From a checkpoint of a small transformer trained on Wikipedia.
Size: 12 layers, width 128, 4 heads of 32, MLP 512 squared ReLU, vocabulary 8306.
Architecture: RMSNorm before each block, no biases in attention or MLP, embeddings untied during training, normalized queries and keys, local attention windows, short convolutions, capped logits.
Each number is 500 + 25 x the weight over its row's rms, rounded and kept within 0 to 999. Layers, rows and columns count from 0. Numbers have three digits each. The size before them is the row's rms in percent of the matrix's.

# layer 9 attention value, 128x128, rms 0.106, rows 87-109, columns 0-127
097:523496459476478448489482519489487504507463491493466499471496496523496514508466494509510533506529479496539526498526486505486542511481512508512547546507513494510494477514501520467520497497531488506528537483489525441577511530476490508477563501497482477500486553479454518505524455533537500535497483531529532514473493483497521503480480441503484490487459505456487544491498540502483477528513
111:481478477515482468489530493478520515485525493495494523495490530511490507532504479509475451518494466520476469443441513509489535412473460526523543512504479506483460526499513548478466525510504486517488482528484509489472499495446503520464498529531520463477488498513468495504438496487523517553475494514441479513498468489531484500489491479482523514495492516486505522499464484494463475490512
098:486550536498496492503502525465453509486505505475527480523509511486490489530536553509514475469522529514513494510475508457472493461515457462527504480515493483525502482465511516491542563570502520493557542441471516499501452527471523475495485498519479532506513492496476510499508482487477530516502471513485510494513491472493486491478473532542497477444491532480533539493473518493505492497514
107:480492456460530474558446476481516521556502500477496503485524491546514524498502550475535512409487484556511519482522520513475511504538517465520556522531488527494488508543499504508518511502462517466491482481512480505535490464510471487481532495454476479494513496523489486522486513522512480521520512500502524506501499514467462455482505510517517472465513490500507493491483515465530519516501
107:524475469506483482477514462423441568527526541512504492504541497498509528496472446500508514518478491454516481511533520515505478513539486503549503510453479524492495480536486482492519499536503536521522490488505518506519456497494496492501494505537478553475490533505507469497519492525537516502475514487504518491493460467478475434511472509504512514500531476490492511495514512524512470503556
117:500505489500495498517495507519500534487452495518479521565477469514498500522504544478452493523445503495474479492508483481510504503509465493519472510486477497473489489464468461509494490505528534523482496515461531478454506485543512489491533522497496469534540496468483495557510492530506540444533449472531470499560540481527504547498501511486502508515539507486508551531538511501490489485484
100:493506545478533501533511535550495516493452534470536498493506489493552516485470487483515514495477517479500503530520549492501475493522498494500432518506487464467513489532524526525496484503535490532449517544495552502500495497512525495491486530475511498491529482529517471480523479459545507482514529496465496560512481506456497495476535529491512498501509528495522541500468516480539484475557
093:501511487477533512461504472500488507527508531537532501497498478494521500472504451485530506486475476500494567522526508480513463488498501481511493505540505446494507487461517498488526494555518506494519526523498481505460540481487502485486508504511516456445489491596492509501508536506538506474481544496491519490533538514508524515502486491501504440528560523510536487515514472503519477537510
098:497495510512447502466466535502499500481502529497508507511534476510541472464505488502476519500503514457537517458541506495540470503497504457485507516542512547505484491556541506525495491508463531537507521493529496563475527478481498510496508455470492522496472478519504522512489469496486515531482524547521546555473463490475487495500469479487479500475486503498505516476497527531447457538496
101:508531491514468555499461506527509495503534536493530529450511494541493480461478478460515477493490486507460481501490528536542501518458472529484481473516479464477519494490497504481494501459497513528507494470545541473486509473510493495486468459490505492492516475533497492485538497476509481461513523491491474523516506464563471484477534492493482514509548484533523475518553486534533509455464
102:515502513487481482524492546474522496504469478473523493504505523529523471550522498499523501448525524531519553468492476514479495533524486493473486502468467506462507538523562524482490479516497476498489531471487497521522470511517483518545460556526469503507480474485495435476488510515484512489480479457494510479474517463480455463513517509549481466501539486500489475515520516486502534536523
108:490505539485507533505494499501529478534484530521529516500522471498539532507486505498516520491494483532490501500509464508545474495484502500474497487505499503476483462500451483502508504469507540401512495444533448531466473528515493477498497556526499465525500503554455499528490516494478497485493512499510469474494500498506520472512498493514515488469525522529537519447505454500480481504436
108:479544492488498465491526516496464489482476504471498512491526496490554496533495544494534497473544508486537495487515523463485522520475438445497532501523471487504534482515500504531503489509512505442532507510485519512527524463528488478556500534496489453527500451491488478502492502499530555534470482509525498488503492480478568460488495462480526496475515510514477515518484498480479494512547
109:490495475482484503470485533515488508527512511527473528494500466462474520475501489521489514530492480512500456524479512497518475484519521484408474473479511483512534545518508477499491482502513516439532481528509527517485475506494491525492446477491506512476522519530501509527503534468489518495533531483530459540473495551495521515500500508460458471495527485491473475479496490450436473476528
119:541501472511451492549490483486545482508496498503515467445520476466499510460469455482528455470498506494524542476451532501432519479486493509493508504487496467528504520510477484518492547497513521495499516514515506425490515510504542481505538480522510526494519504501486464510474513478457518510502490509501526505472475506475489493507481459497478525458465519481509473515500514468504544548534
115:549467535545519494513498481518511508497513502524539487502503499491516476478505466523482528529484489498501469511525499462460513510522493504554472473442529499492502491527503491498500527420476489510471560476543501507501491519475505514500467455498487499496493523527513547463467474491543492523509499530484461483484480468488500506459488533516494488476481535481524490493508537561471475509539
112:494508423509499526492467474502563487516515535482519495474526527532517510506481476515497487520489486512475491475491504497519498497501465501479483482478496492473509529543486499483545518545513439504477461525508496496488474504503456537475499571483515508528481449500450476479481445475524499516455489465530490443510523518502493495493494482555496471482508496488472501501515501491513505534470
112:460491487440490478525506531509530492517542511467504506494488487531476472524517448530453478501481499442500502501504501518541448518518491535488463525532505513471516488456525473540506524510464484463545476500483496532459497501514494530511502541478502487496498503475537509510482509506480491480506489530478480509499529500470514503497484513507491513522497479537549487524531497501489401483523
115:488469488473557467485506496498464531492499514482441511470528472548485480468436499524517500513494543500504508507527476490509496470481545539511491528486520492561505486482525508542507513561495545538478521509524505515478490554486530543504500461506508497516504525498528511507491468517513484499483472493486498524484481503534521515522514529491499499493554523486486466517471526559510496537512
115:515496523514463546497488512513448488510547480481499489506432482485515465527509486496492511497505521563506502559515509510511503495491540496513435500518505527537506484483455505489525512455513517527509541491501497480520492516469529495536510498511492497554487496456506462502478484475483493530492556483507500537542487464507535482537499483494457512491516496494550467496527536473497526489524
117:542492504562516554490510483468509485474470509508465505478517471461506481510516548489490445490523557510497540520485458491543537482568516511525509507507504513493480504501455507506503506465549505463529486519542463494520491523485513540536501481509470494522508522511500477474507473496545486460499546483530535477526518491498512515499498532480510511453469480526494503492494520476505491475515
109:505522520492544490455497501508468520522498516503473496509502464529470431568502480492517493513509458511511498501464512479484500499518494505496512443533460510491473504466519482526493518469502455538508505472538512519471507510487493490516550486507496493487461513525475508483501488502519486546541497447458531544495526501483487516516521460475541488516529446508489498505462471531460518488467
114:535488467523522517477456519495490498494526474526448552486494491487507461503515493439483503500472517500535497463496490484510469458458494514496536517454442489525542507491521454533537479489530506493535509474445480524506487527495517501497479546461511494510481522483527515509479501526485520464515488520516535476496502480490497470488470500447472531475481508520493498518465520528505465522542
# layer 9 attention output (transposed), 128x128, rms 0.0922, rows 87-108, columns 0-127
102:518500518485474540451470488470491521461523499477486516490518509500540472505512515511479467517507533505471504464540502516511478522524551511491549501467528504559502502515530539509460507488515518486468516479478523514500511509482524459472476492522475499503501466485543526467491524508487501470535543509507472480501562509527490483486429497518446492500545484504491532523511468468503532475504
104:499483480498483524507482513495467539523467541523546523498482472471497465487444496542491492501511495489491536505582487468500473519491497522480462507490498500510522489443512501484479463470514493509509505507547482546503484509509476504546489522505474547528499500466505498481516485481488463463527480515548471522513535450451509509511532495530496495521558476479514508500455521514506486520493
098:497520509498527504496498503483494518507511503519478438533536533496513489523493477517448506492506513503481539501534453539495530457483517558484522501509576524500491529484483493522501462482517445492492541502509512501523513469524478517489555543504495489446490494505495465516504506533500508534510487423475532473505528517486510511508479487489516474511443506506486517534534518486515493478471
099:514521523527467456451565505495485477486474498496460511473485484483502474524536466518486472538506525476498516510512479498511507502490529536521487471503515471495481474532477546509433493522510479504486507539502513499513506499528483504487509485575531508511500482513525492519538472563496566467472495508485445508444512453526491485521504492510487511499502508532539523497517497514526502500502
107:511490497487504517533496536501485458466473472502505536511476497511497466525485504511470487505532502566476495463466450489509537483511552528503529488500561470534505520475500491516484512501480458494529524493512481515515550507453482492512530545490479464460542455521542523512539491550476497475520461501497490512481543485516522520501517502519526469468495535518505500495501483529504530474482
102:482513519504515524502499513497526509504516491451481468480488533474501536535497466513528532480505462517518520523532500492493509514544496534491469517467500506513526511508565483515535454504470478490534465473495533518505508553444500488519458484448509518493477493477510517493459471486504466553466536496482507506498512508474543497452471538482546488505503520490494447490474487507483490542483
097:481492506472479489522508549460497494517577449505522454538493497493468521460534517512551484461501488507492516508526473467502468471472528511525519517532523520523515503519493517516496521475467515493550478513502489496492530491455498574523526506518506522542513498471521519523521528475516479519495567486501534498566497513495510525507533513477484485509492494523509519487489468489481512486485
103:516532499498534497525510492548484546506484498459520487527510506534503546525490497522512514488518486494478483484464491498480471521484502499471461489477527547484464474538502500527487545489485522459459467484489487500502485481504504531551512477497516487559507539492465523493502501473477481512527541463492489454549485500463487546530571477503488532492455487520525499508492485508537491468489
094:509502498460476496528463473500533473467520517483547484511531490534495451497463482521472479492515527521469520485517448506484484510522513496503544558495472480516503488545466567530483473525527502509493540496479510466494510483444512487489519522530448500498522500508528480450512514518529482532489540510498529518494485513524494540475531491532519534509479498470542510499496491459496521497529
114:511493500453521498468491501481492475484515538485442501552496509463520494522496506532470485538516489525542487523443475481491551493483498519491523518476533505512501478470511482513459468501511489492507498530454492519522489500489536447559524545481482523513495516505508532470442516516512506516471455502473473501493524485473513554500511558483508503510476487509485501463487521487447511515505
104:515490516470553517487527491537472508516506489515479540444505483511492491493488504504485537540493480537505481478514466501517488505462466473469512540517522501468501490484479521505482532502502501498503503529536485483483546519483470489503528482514536492522507534501520524469532506507473511469499531532518459498528511509539508517483618515523539521499478503541501537474479484542504477475496
100:509484474497536489469529519524495483510442491508526445491480538470465500478553488486495491492453445497506538468450494501515501496513467495484513491518521498505504545504516479510458483492505492534499554561468537523498564512489487494508516474521487527506516517484503456443450462547487488495508480514509486495520475509468510513491526512492528471510518534508507488504524513518475490534518
111:576495510513476513483481485519491503510509469519510458467456489484460481495493481506469503479471497545510523479539498494516489456519510485443479517554497497528472512520505542505498556507497495525493499472505467489496496521478517567486510489544519536505527552517482504512533525511463510504496476504495507512518500506490452531502547463539481537498478548512530532504484490496535479518500
107:498516536502444486523525452474539516459471497475536500535525519525468497480519491481509454468517513488526470491502490501462539524523575481516536527493485517472479503509484475549529525497506489545487522472485498495493536478476515483508522505452515495549492517495493483478485460503473462522470460517484505484492493485498501502487486510525538500529524501529496466522471497532505517564472
112:483491516503539524508498506558468479538475492500501495519523488509525489504492529520511539527484550468457460499508506521532516473499486533492429519525519482514525500471525477493519500522497461501526486516521490517516497485448480502522446492469498527542483505522493494538485486488557485510497513491513549507502524429466504521495488540500522467538490496500470544496468510539481481515472
118:458485455475492531493501494473501461465528506450478501502486491510463492535512522486501509516510484476453496510494522526528489523493529480506494508521503483514523506511490526539496482519522478475520484498454469535510498495513489500517509482467473526514480554482487446520475509466445541448525474471519494512488491476510467463509456492504505534500447519500450517520501526452507489465437
113:504478525498543535523508504529459502484537497476510487486487529503501480510486488527500506515464513492523476521505483512522548515487512476497528507521531527465448494454508554503509546498491507473513496504463528499499525522520517508479477522499462474448464538521524485491490547523473484543502517513459476563487550478488512561537512502523520505475509485521538487495504534535538467498510
101:496517505546499542530525496500472475482478502529452449507484543499495473489460506447518495513539476554514548545475502481494502496462545471490503470501499501491463515477497508478512459510526501534476518496514504482539512526483497511451509488517489489506522524479480580508517472483540480514495501467506490515507468495521520529520457518494500521481506521512440490512550503497502529518476
120:497532513467493513516467512550503490494489453506529513539500520478508482487523493508471492503548476499492551490512480488548540510461523511535530523544464512532517491534508492407513462501506498495486482461475483484491514499523509476508533540495528461474506499506496550558506494493505510524510542465514516488520470515502527457500438495485502491465494458507499485493481512477508517494496
113:515498503489462437520461478505540487450484531518473490493534488495484482485455498490517484507538494508521484468524512524500463489488474484485518506495506471467516480507542472501505485551484477521488512448487517525545524485498514501526470504526500485444487510523526558514474558525506541467478487540480470505477496489484478485506481490535540492515501504472524517525523501465515433480496
117:520528491479510481496524502500501463540558513477534488534480504498452512495504463530529510488440471476527465489489533495477493490457458517471513459474473532522528491482501487448484488497408497495470528465498522501486515473538501505516495495489484540490499488519503539501501525516532507500527463455512459509464473492525474515520509503463480497520519536498521478513459505498524504511484
116:486487462493500487541538524512507520495530479490471563518518482469511456512480503501505499476532498468519543507501527523529502488473461502491509528478466553458509506493483531484491486484516482503482486514516481470488481527503509473485495468532475545509499453465513487508521448517430496472486454533476453454509489442488523476487535525489471490481499498538474528501481515499483520521503
# layer 9 attention query, 128x128, rms 0.104, rows 96-127, columns 0-127
089:511480494543500522519500529494439509504492455522482530484510488488500527494508513545539498498529457520482484449466547477517531516463527473491475546547474456548487479477472522513430542503499543491547513470525493539523503488479517534520518503467497498490482516472517484519493491531528483508502483470499476486473465497485531496492461502484467493525524519486502506536486496494522489515473
102:517551517520439492506513505527549522500505474528510479499489529502483496502498485474528567488495487528475510505463473484454454485519484501491493503475492539477483489534525498489463483506520498480528462485457551485500504527526504506506534484500504471526454502458457498451542536497495496496528492483510532502558491500529483495455500469527456498501485534501482490511527481445513504510470
103:474530453489491498486526518482486503482513524520482524511492498549531500477487492483502475498462525518478487556541508479508486469462492495493482432474482506469511480466501442472518497459506460519501495476521518464524487513485470501462469486513470507467481480517466522515481491486523549492489521510502499485511512488520493536458523531530457455507556532516473490524500551483501513520455
097:453519541515513438516473502471522505523519525535539547471537486507497552508520455454494486509531459504507525490500514495458510477497518490495496481487531479527517498433486496512470516533496490513455507509467510485514498492477546517500528481442488500474491485500483528534488478527535489496491492487524533512454456538511511475487522485460538501504512487505469488535499507542507525488528
101:527538439517515513516498502468478520493446518515509521526534479534478526532452517468497481502530496552528487498487499484486495522503517501460538473497548505438457482507502521470499460515495438479477524513499525466488481498476511508504514474514498502504481500558470503448509455457499491533522485526513496504476544499499502540514524463501461470518526495513504494467520522512507484481497
096:530512495497485475507469518475509487500491502484495516474529491473482498489448482467520496520475518519474454472512517518514502486528505537463531483506512490484494539475529477520515472525456453519507534483518504494469468497541515510497459512524494493457472502556455483467490557486509501433524458516519508482502492507527518516529512521530495483474493501518510545538510488536495511560446
108:452503495484472509474476519492470543492502515527506506522541507515573482535484501485492511470470466514498511463530469502454506430465511483476504478481567487483510507466559499542526461506511467503494501475503485471506523496475509479518487543494459519484514480548496530521493494534505512477444521495557503510491502497477479529493498504488498514488517519504504509491501552500500508490453
101:455525476526498495494491479467523538481548494473463543480487474447454530520530524503497511500495511483516518490502476492483544520473521550527452491472502499502502458510532493509499500464493509531484506557443483513478502477522479509561556501490481498506498496477497506456483489507498490471477533530499512515516521552494529457486498516503503496510465506483494495468505507508483564542500
110:468504508471485476490534511460500503508509513513471495507473526553503490464564497487520489431474511482486492475498522467506492515492509490499492505531520526453496490517540508513528458526476499474544493496524506476460494500476507499496509485479524515501502456545472499507524484508529423521512524513510510528467555449541527496490498473532495487500526493516493502502525527564508512481452
096:510506514566502493487464505510501492490514455496502521455532514473481512503466482480470531520505488519517540500494512445466504514521509501406525499521490485506481529520526506518489471484475529467470533473500514503497504485509481510467474547545536484508542487527451486542527508484488533502542517536509495498542487535510474461511488485537524488491473502496471512517468463527524493503492
086:552456481480478453521513555545490501475518508477516465528522472556571546468503540500499465487508476520477508486519464526523519485496498462515512483539510507474480521529510500524505494526490469473481460514493520518504516506471439468544476503494509524516493492496500555519493516499541509515509502487471529479486502471485495480513454511502508481481541472477522519501479507498478467499471
078:451494510492544479516421489488511532536505462508495510496501454457494487503453479496490525509499488461472483513480512476485500513476502554469509555463467507526443504509475468502510473446495497513502512493485455477512455486548508502522495489525529495501499494515498460490525476521531546496473517532516528512526465511524491520504539494486499483486477492523472499521549473505476528489491
103:512505466495525496496530494469517542526480527473492486485506494464527540497505517484503468472495501492498471483500507528522529505494514451459509515501467497554480498530488499527533512489561535537481505511539475493513483521499487506515498452524487500556498494494560500562524474475488468511536463471529527520461521485501503513487492529487481528439507526511501486509542475520438519500505
083:517535556535533525515488462488489536524524505514487501502499491455494480498501540492479559520518512464472500477457521471526502501497472520479488530477495474558516518525488506462533491497498502531501534490473481501518496512527492531509476531546476489518524531491488507475475471544482541498534485493551454525533512502512511466489502515548467519524462492486491475484467492467529550505495
096:520491552481496508539514490452494447495514513455524489459486502459458492534524465494506475495472519471472523503524459475488489477541576488491486504484494446524511498557511523490466530483517509491503485520511518484539453525470487505521498481503450491471482520492508490524501516482529510457537498474528515527520494522541481489496471500505488515514472524463504520462495501475512515472466
091:502545510474466471522500470474496484476526514499497517514547477479466461478484445508465514514507522516489500489531474495482469494479495505588501494476465548475509475514486499448456489515518554500484503471536501473495487526485517510477512506509476540492499486470486477492499460492502508441528461508469495487491518527468455471520470513484489522497495537517528506474451534496501529497502
109:514503488508502486489533481524499483458534454520504483472469547519482514497497473441495465481514457507496489491469517535473499519520476498515445504542520517497509501524460531526493545514530522518517510498506493469497456498472492512488507485519496492513486450498492466525508516587527538485491489471464482481525475481521473451507496480478478521486495520517542496506510427489495493479469
101:489507458487503515500534509485514482495481470488529538486503505475520470517502489502475492507516525487565511470483461440463525419504500503475504469517514544502497496529473523511520477479491526494517488497519472502508537472524531490454527476491531520487523490528476436531483504521468468499456475503481523518505458511526460497526470471491516487476470561483538510499515525525488503514507
126:520541515514528554505522507478497456500524509483441494499501506455501494518466479465465523503506517485489526484491540462496546489475514536489512463501516533500484539485500495516523507466495518503467536485479519489498491503518518497456467501488520518513501539515510446491457498514502435517472485482525527514460500503516533495500511491478485532479429521488475497475582496487507520500477
103:494517481460480467494509521484519518464529485504535445480508474486507499445514495496484506520461480519458501503485559482524510512543502489493487512451495466459487505522523515464498486494516491527458528499533490458493493527553466535502480501512481509500494490481452539510504485503506504442515500504465496500536495484508505503542531452474500462478484479499521488490528479484548506503577
106:506526495477452494497475456491482475491519501516478507482483498507526494543484470478495504510485489507481501500525515498489524491485486533527478482477508476495491482516537512537500491468471538547528482429456484455495484536468529517486535525518479493476473499517486527473496476451488506515488473568491521538484473463506491557514500484477462487520527553480491504469565500514508472494471
095:481472491546518498514496496507538487490466463549481477522503488483522523498483520503482521499548529514472523480489508439468466535502479556488532479486472508496510560507498510526532472514476487500469483489470496487456518500521513469521461458522465493488482509540527511498510524511465505583520493473478496497476468496534473511509541471507500514483496482496472517484457496514503540484463
106:504526457544485508496481469502527532524495481484490536492460500489519532530485479542505522491496475483526486491552470503473494551490471516514488524482478525497505499515459454475514515483491493519515473530554525530491538462470506518534509460488496500544467499445508503513457486500481485481497493527464490453546547513480482492470499517485478510480451482496467485479482463515475461515481
098:514489491506494501487496477488488482522505469496524519507458529526472475490463475570464535513473510514504458512487508491523506483501532474513479492487500523458499522519529454503530512522458466489511518477535527540502495483487482486544490492505510544472479534496464500492509461522545463489537528490422488534499498490510489469485473480501543491524510546466524503460478492499549537501521
113:527464498504511491442528487523485456490559481502527546508487470505512498503520483505450533518519454510497443522508491490480485492452531463535545433516481485472512523523543461490528474528438505516488503490520514489474500523454507495477503492467519533489486494509501501534494534481494501513487508434495495514502510501481516458472509536452501516490512516494469469496505504496499498515497
104:542511483499514495501513506492517465484510506515462482522477506479509515471515496508524482500527489483491539532539503494463458497515510447520520491489495554493505520563508514442451485498494530500457490480456501510474536550490517504537559454478539516480546499502483485517500496511515549492507486466510523493504497522455505448522446537521497529460515509486512506487492509525501489510470
110:512486498485511512500518507471477542530441498480561476544465499473489528526495528496553519508500476481506497534523515505504478538531511484527490531476512466516481492478547517519474497488438498487527516482482527525472473498537543511489460486477527516521501509505533461532490522493480521526469480511530520464499523556511508524507520453487513488465520487493490521483486536546501471514539
104:530510523501470496482494546536476506502513471458493541481482488495488463453464537494507482529521498549497489496504485527539474500496485520500473533548522457510525518549486510511513488504510533496524504468471502504520513467493510483523444516481512522462481503499492514494528497530501505453540472507492527525523493544500468495513540467483510468438471538522513571513491491485503490501544
105:486513510511513519509559505536469523505481503476542440473501524475485510468521457502563508510472469488500501492475507519508466506511537510494485497485502492473506509486485495512462485499521546524517471537487479477465515545508558548499512466485526503525513497485504450502507495485473504542521475463518543493528493517480502562486458467463509470514542483504514499493522505492521496545536
106:512515548494477447492478487531550447517471530505552490495509489496542524452492452489491541483523514491540483508478517510483490449507513523489485505522532494499495509483481524490510470494474480501485483548482468497546471494455505484518481495502472540521510486524477452460513490499534506525508498470503470491446499515514525493490488521516455535479455468498470508445534498506505516500513
097:490497498471520496492527508524528497493478475515518464501521527501515526541499539502456472499474455539516494509506505505440470535511504527485463454486510477563502457529472537524473474495476507504500533517515500443478501475494491509483533500491480488549509513475469535511500505495496492533496484474523487522497489494534482473460473426485519537489539523449510507505524513464536485513509
110:503503500544507526539505520452486517452476530532501450503490496521534430496529482477477492480477477512478515541540500498498525490502464470511497539515533515480482517440533488519524478512488507538475533498510478490477473554487489515510509516488489489519488476511532495484469452507487512530492497515483474485510493551452556500530519460494504473521468538511493540528522519500492503494533
# layer 9 attention key, 128x128, rms 0.103, rows 96-127, columns 0-127
093:530569495520510483514540485473497547519521511512530506548492481486490481496457506513500517482497486503495501440520501502505539516493494511475491500523473546503523508504512491525509474459520482530516469481444518504513470497522503513505463514473467470509541502488538482488492501539470519542496524523520499477464500473537470553495435470458524497506503499517468494501475483463443491499542
093:475482512502484506484537505497494481498485521494457546479508522528540488527486541565499466511506492504505527462552502514476491498455489482516459549507467499504508499467488522511485480479545520502601512475531502535510505504492508503483528457477501517500495455467499471489538527482535519505526490528491493477519511504515504518480499505495493474502487427516515489534500478488508523537464
092:465503517489553491529443499481508503530531501503526511469485494481487448533492512479449517490505503505492537449524464495510509494482509487494474478531522533468506496469481496573482537523489479560493492499493495545488504503527462477526532502476489501514492490498502528526538541510520488502505500499494450475479517494495466488511471487487524554537467558533493487489450491510469490512482
086:474520483485503498475529503518497518474520459495485539503500519520536459452516483474509525537478487514503522494542512492526492536461493476476484502492476468480504520464458477511473491528504554553488484500499445543509470524497513510474490505491493492525509524490480496497507540510506506466472483445514491434534470545515516482520431477504558498502467491506477517486503491495500495548481
101:527464485538521536515507430533532488522497519515484525523516485495501473517521503495469477543491514492453524534519502500530560519483528501484499500480482477459523515478464513509483502504515525512488521476451497449478495471475506501472483501473451471480523520537461509474505503504530480481524483481537480453542488546516477441521478505483480497514494481514493474451477537494508483491493
096:537465480489463470539550537486493483457502544548467504531501476544470496519497508528459455506491493479478485486494514452465486504518460462531501490489526559475508507518465497480510473508484521543517472501512518476519513540474494525510520530511476487491489510501525445510512447499474472541526532502484478498503537490501499508509507503519512496531507487479521514507522488435461512520494
095:527511489548519532475530480523509478508505487498437485507525528532519481500515511471489498497507508481514523532529509528496521494462458491432465484533508476494524536473493530463502446514470510499481527488489533523478516540515498506500491497511506450525515467524499467516506548479532515503475456496520486529465477539498505533508467555500524533517456521513470498514512508482474467468467
100:476505509523478469472486484508501481517471506466493514473513513533452487486499490522543480519500521477547459537497483506469475483530525534504507544507479456485495463517530472489503464489475483538480504534478515511500497501523503464538483511529527499502473492477516560506463500462549468466498524493475522523536504467443516502514528520487492476502539490485507509510460492521504508576536
103:433574533463521531469495484425537494514468531482521501508505508492504524475493457506477480471500506495491493511503510492454471479445510494510469468507491545488563486529490504474510510499513477517510513508493472523500513479505508494492512489488531494505482466515502494484525486487527462542472512480511528484465507464478511503486515510484514496484518430525448462517508506504543504483533
100:490510535493495499477505507465520511532482495494504536475510500546472444491515469494513500498499465498490521500496477498453479449547514497509511526491500497498463462508515494516500534492503516510556529487495510477495485508489516495504539528552491479519501486512543504509546513505431482485516507521474474534532483435469492502530575460528505485524487554509518471509494482448493491506476
103:488504527512514517482516494507496480543478506561503506473509530523465462504510546457452494499467507494508525515538555503484495510507541531477471488529497496479509491523477533464490482493493526508524508490508473472529472521513562501524523505487521495514517526529449486471470471533499499521536488478495439497533507551488485461472494520514527490493532502451491493504504439495485478531470
108:511490487522491448470420524479547508535463508512510489531545517520465504503535513550486506481518515472502483451460493465493509545471501485502534497467489481499486490503497494510481526509489505506484503475509499484496515491477481482501525505472522494480487508493495477479542504522520565474490535531495503493509483439532465513529544536502531506493529499531535472496472509560528480465494
095:499480489534523488523545528442477421488479552514459519493527492472490507513501505476547461507503529510476482492484525509517528472506456478504468498534528507479538490528468502510467525478512497495480501525523489504531468522504499480472517493518493477522520492484548495513538479526493535513534498525521487525503477522537543482489506518510493540504444536538521497482554483478501481478521
094:477527524525492446491434491485526487510471490528522523508535512469462492537519481500505466470475496508494457466461467471509499524468519511484498482500528501510516483538502493494523473461507493504512504520510476478490478451510495521533504483508495482504504493541516472480543482501490561489481529488496471507472502443510502513524535507517516502467532476565487451491446484525519481467541
102:465489536520474501524475489479476519514500528506485497489543501512516501494541481519549515496550471490494477518535520483511542540520506481481508518549487504493535462496480497464532516485518489484501496445504530473441546507515497538465493459545564505520508518473486511497454507512524526500517512530514495500517507555518494502457511538508497488533516512523517543526483509493518545486464
114:512466487495548468486497533490536523483538503495462547499480540519541471500556497512491490515501508487512517455472513545469505511498539496469482512507466528496491514541464546494477532453547548506513509500495514500491504494503485508494538499488515523457480504457471490520497491462485542497513480524473522535488501537535464506538486483532496537504519484528514483466486512547482542480510
107:495494533536466477458498533512547497484482539497503456537516464480504530481484482482525541508522476508456505531484553496517487520555503487498425507529489506426514518535493530465472482531482478462470532501533512506513500453528515518485500529508496510470502496535460507481465462479509512476518478526523516503488499539501502482496524462521498514477479501521495516498510487512502538503482
107:511525499450478503529503489414489511520514500473516521493472500479496496541512531523461506506508482497506475526524485480512462451498473494461479531481490471553479485509510511473491521508478459499485512476502472489541503538540494468514495557543453566489501497510488500502484528495521490481466497512497524540476529485509478549495453495515516494514485540493485518500542509495534468530490
086:493531498496509521506455533509459498538500515495547491538535532517508503485465515517519497519491466487476548518491489492516502510555493493499495537476488497480516515517484502453494506520489529454498478502540492510488421542517539513527477522523531492504490508517512529467465465511523514481489540513522448462556471521458526479497487511483559515503496527497475504496466522502492543487513
107:487521475527439476515472443527514488462469495485482534475510466505506463488484521539528504531482534545526510505494503503538498511498507497514518471510543494481521450540505494521463489506458578480504528487500492487472529486489446470452509486504490524491501487530482477523527478519510541483490500502507490499527439475532455466507515517513515495528510473467501482477520486513504507522477
104:499486446455502493491508515507545486530492470540507542512502547486479486461482530507513512522517466505506481508500482497465484452450501510512523492517485480534490516490544521500535530500471481479518523503491465523482487496518525450521444527512491489522532512490500506517565491525480517496500520466551524554500495473499488510521501442484505518545517531545477454498464500488496494513518
116:521512507501524515507535453484517524524521525470518479493495514453500530508490485463524526522491498471476512523540519508488522505508485477530523473535485503529497504520478525494524508486477508513492506488555511485531476545499496459495493492521516501527446520530496534565465498482473448517514485488485512501523481482501524491468495452437490503502458534472489495498557480426473498512464
109:507509507549519469469481540497519509497514534483443461477547520479501494493531527528460457490484525491476530499519497510478528584519516495473508485496485519510534501506478523501514507499512526515468465491444528535459520461502495524546525482521512446533514502458523486471483472499523498468491500527485508484499513543490510475493524523537504501475469494487486502485497481550505483464481
109:496527559495532498502500494527503503489539476461472433501505507527541502509498445526531504522480501535516486483516523502507468488507487462489496459531519504525476481484506484528484502499535512528504470489533510493489521535503499500473494488524494532494481476505533515499524497511499507572436428491494497537544498477481487522478559513487501470493513554499465495512515523520461520481484
109:479507487480528484488502487492479499502535526496481451498501441511518518532541466483471533461510509455505538482475528469490472505469464510447510434549472556490514528495500461530482467530506535559479508484501536480454490506468503506485529481465497499490501524457477508505500501499503501514489532531516513519490517485535511546521509500497474528499523521540512514477489499515503468474478
105:469544521494496505520563488483511505520511446468501538530542487510521501493457547508484491501530529472481521500462477443481503534519515515473525476507497526507515456499467502478516513455494489526513492488557517481506511499469508507482484513475531510484455519533555507477490488497528504530482530491495487537532498499497480514443456511506527491498466503487467532452453527501521490496503
105:539503477502499499466481534444483538483527448490533504528496505546504463521525512526526474499493506472500484534522471511524477535522504517513527474511470467506454518472526473509519473533492492509503502476482521477464481504516482552505490476478479495513489503532484547534513467476426492552514502505536533484471526511513464517479534500550531487471504518503515486523496532508475521520474
101:535437507463446470462518514474519508504517497447542479502487495504498510511490503496478509503503543501484497487441472481535521518535540485465485478469522515524502529513498487486484535526492500526494526535465535509508504512511496456526528485490494520470502527531504465491503468524520535494545475511497491521514532536498491491510481505529544492480508531451469486519477481560477458511457
095:513489490522524473479447499465515483511473526512492507461506486490479503529506518489505517473481522505456491520496518525472508535492503496510499461491491484526561536483445525486503493509453550540507551523530509494503515503450510473541492476521482497465527455504493516476543528529497552495476515456496504485508476498491470507458486519488532526493507511546502517555451548519498497511510
107:428506465499481494483492518515463501488489580478499506528514491506523503507534515508518482472537487489536512555454498500489541481516469495476516501476498469507459468503518523498475496522476492480491492479515447533516480498466527521494527527495450526492515548527541473504475456484474487477505492506486493519494471479505483536550495487487489483528504474525509485472556501501494543460513
101:493503488517519538482443543501481479493465512510514503515474478550475459510487516484477507507498485530448485522461477553447458503476526493460458465467536478510494487510477480438504501523492470512508497480496459506481476469519516514499492486512515486446520448485477496438475486492489529474458529484488474493522480524504508510486490483551501520542500477496481495489488465514491481502498
112:537472513492530541493477521483478534482518497500516482505446493537511481491504493533498477519494511554480461525551469455494512455532478491499496470494513492508486488479500522541470476485487493514516520526546524509526551516465542495501452477517519470506483498524512491530469525475491504553500503519489515485439486551485526486505519489506524504495506516462490508498544500523447507555480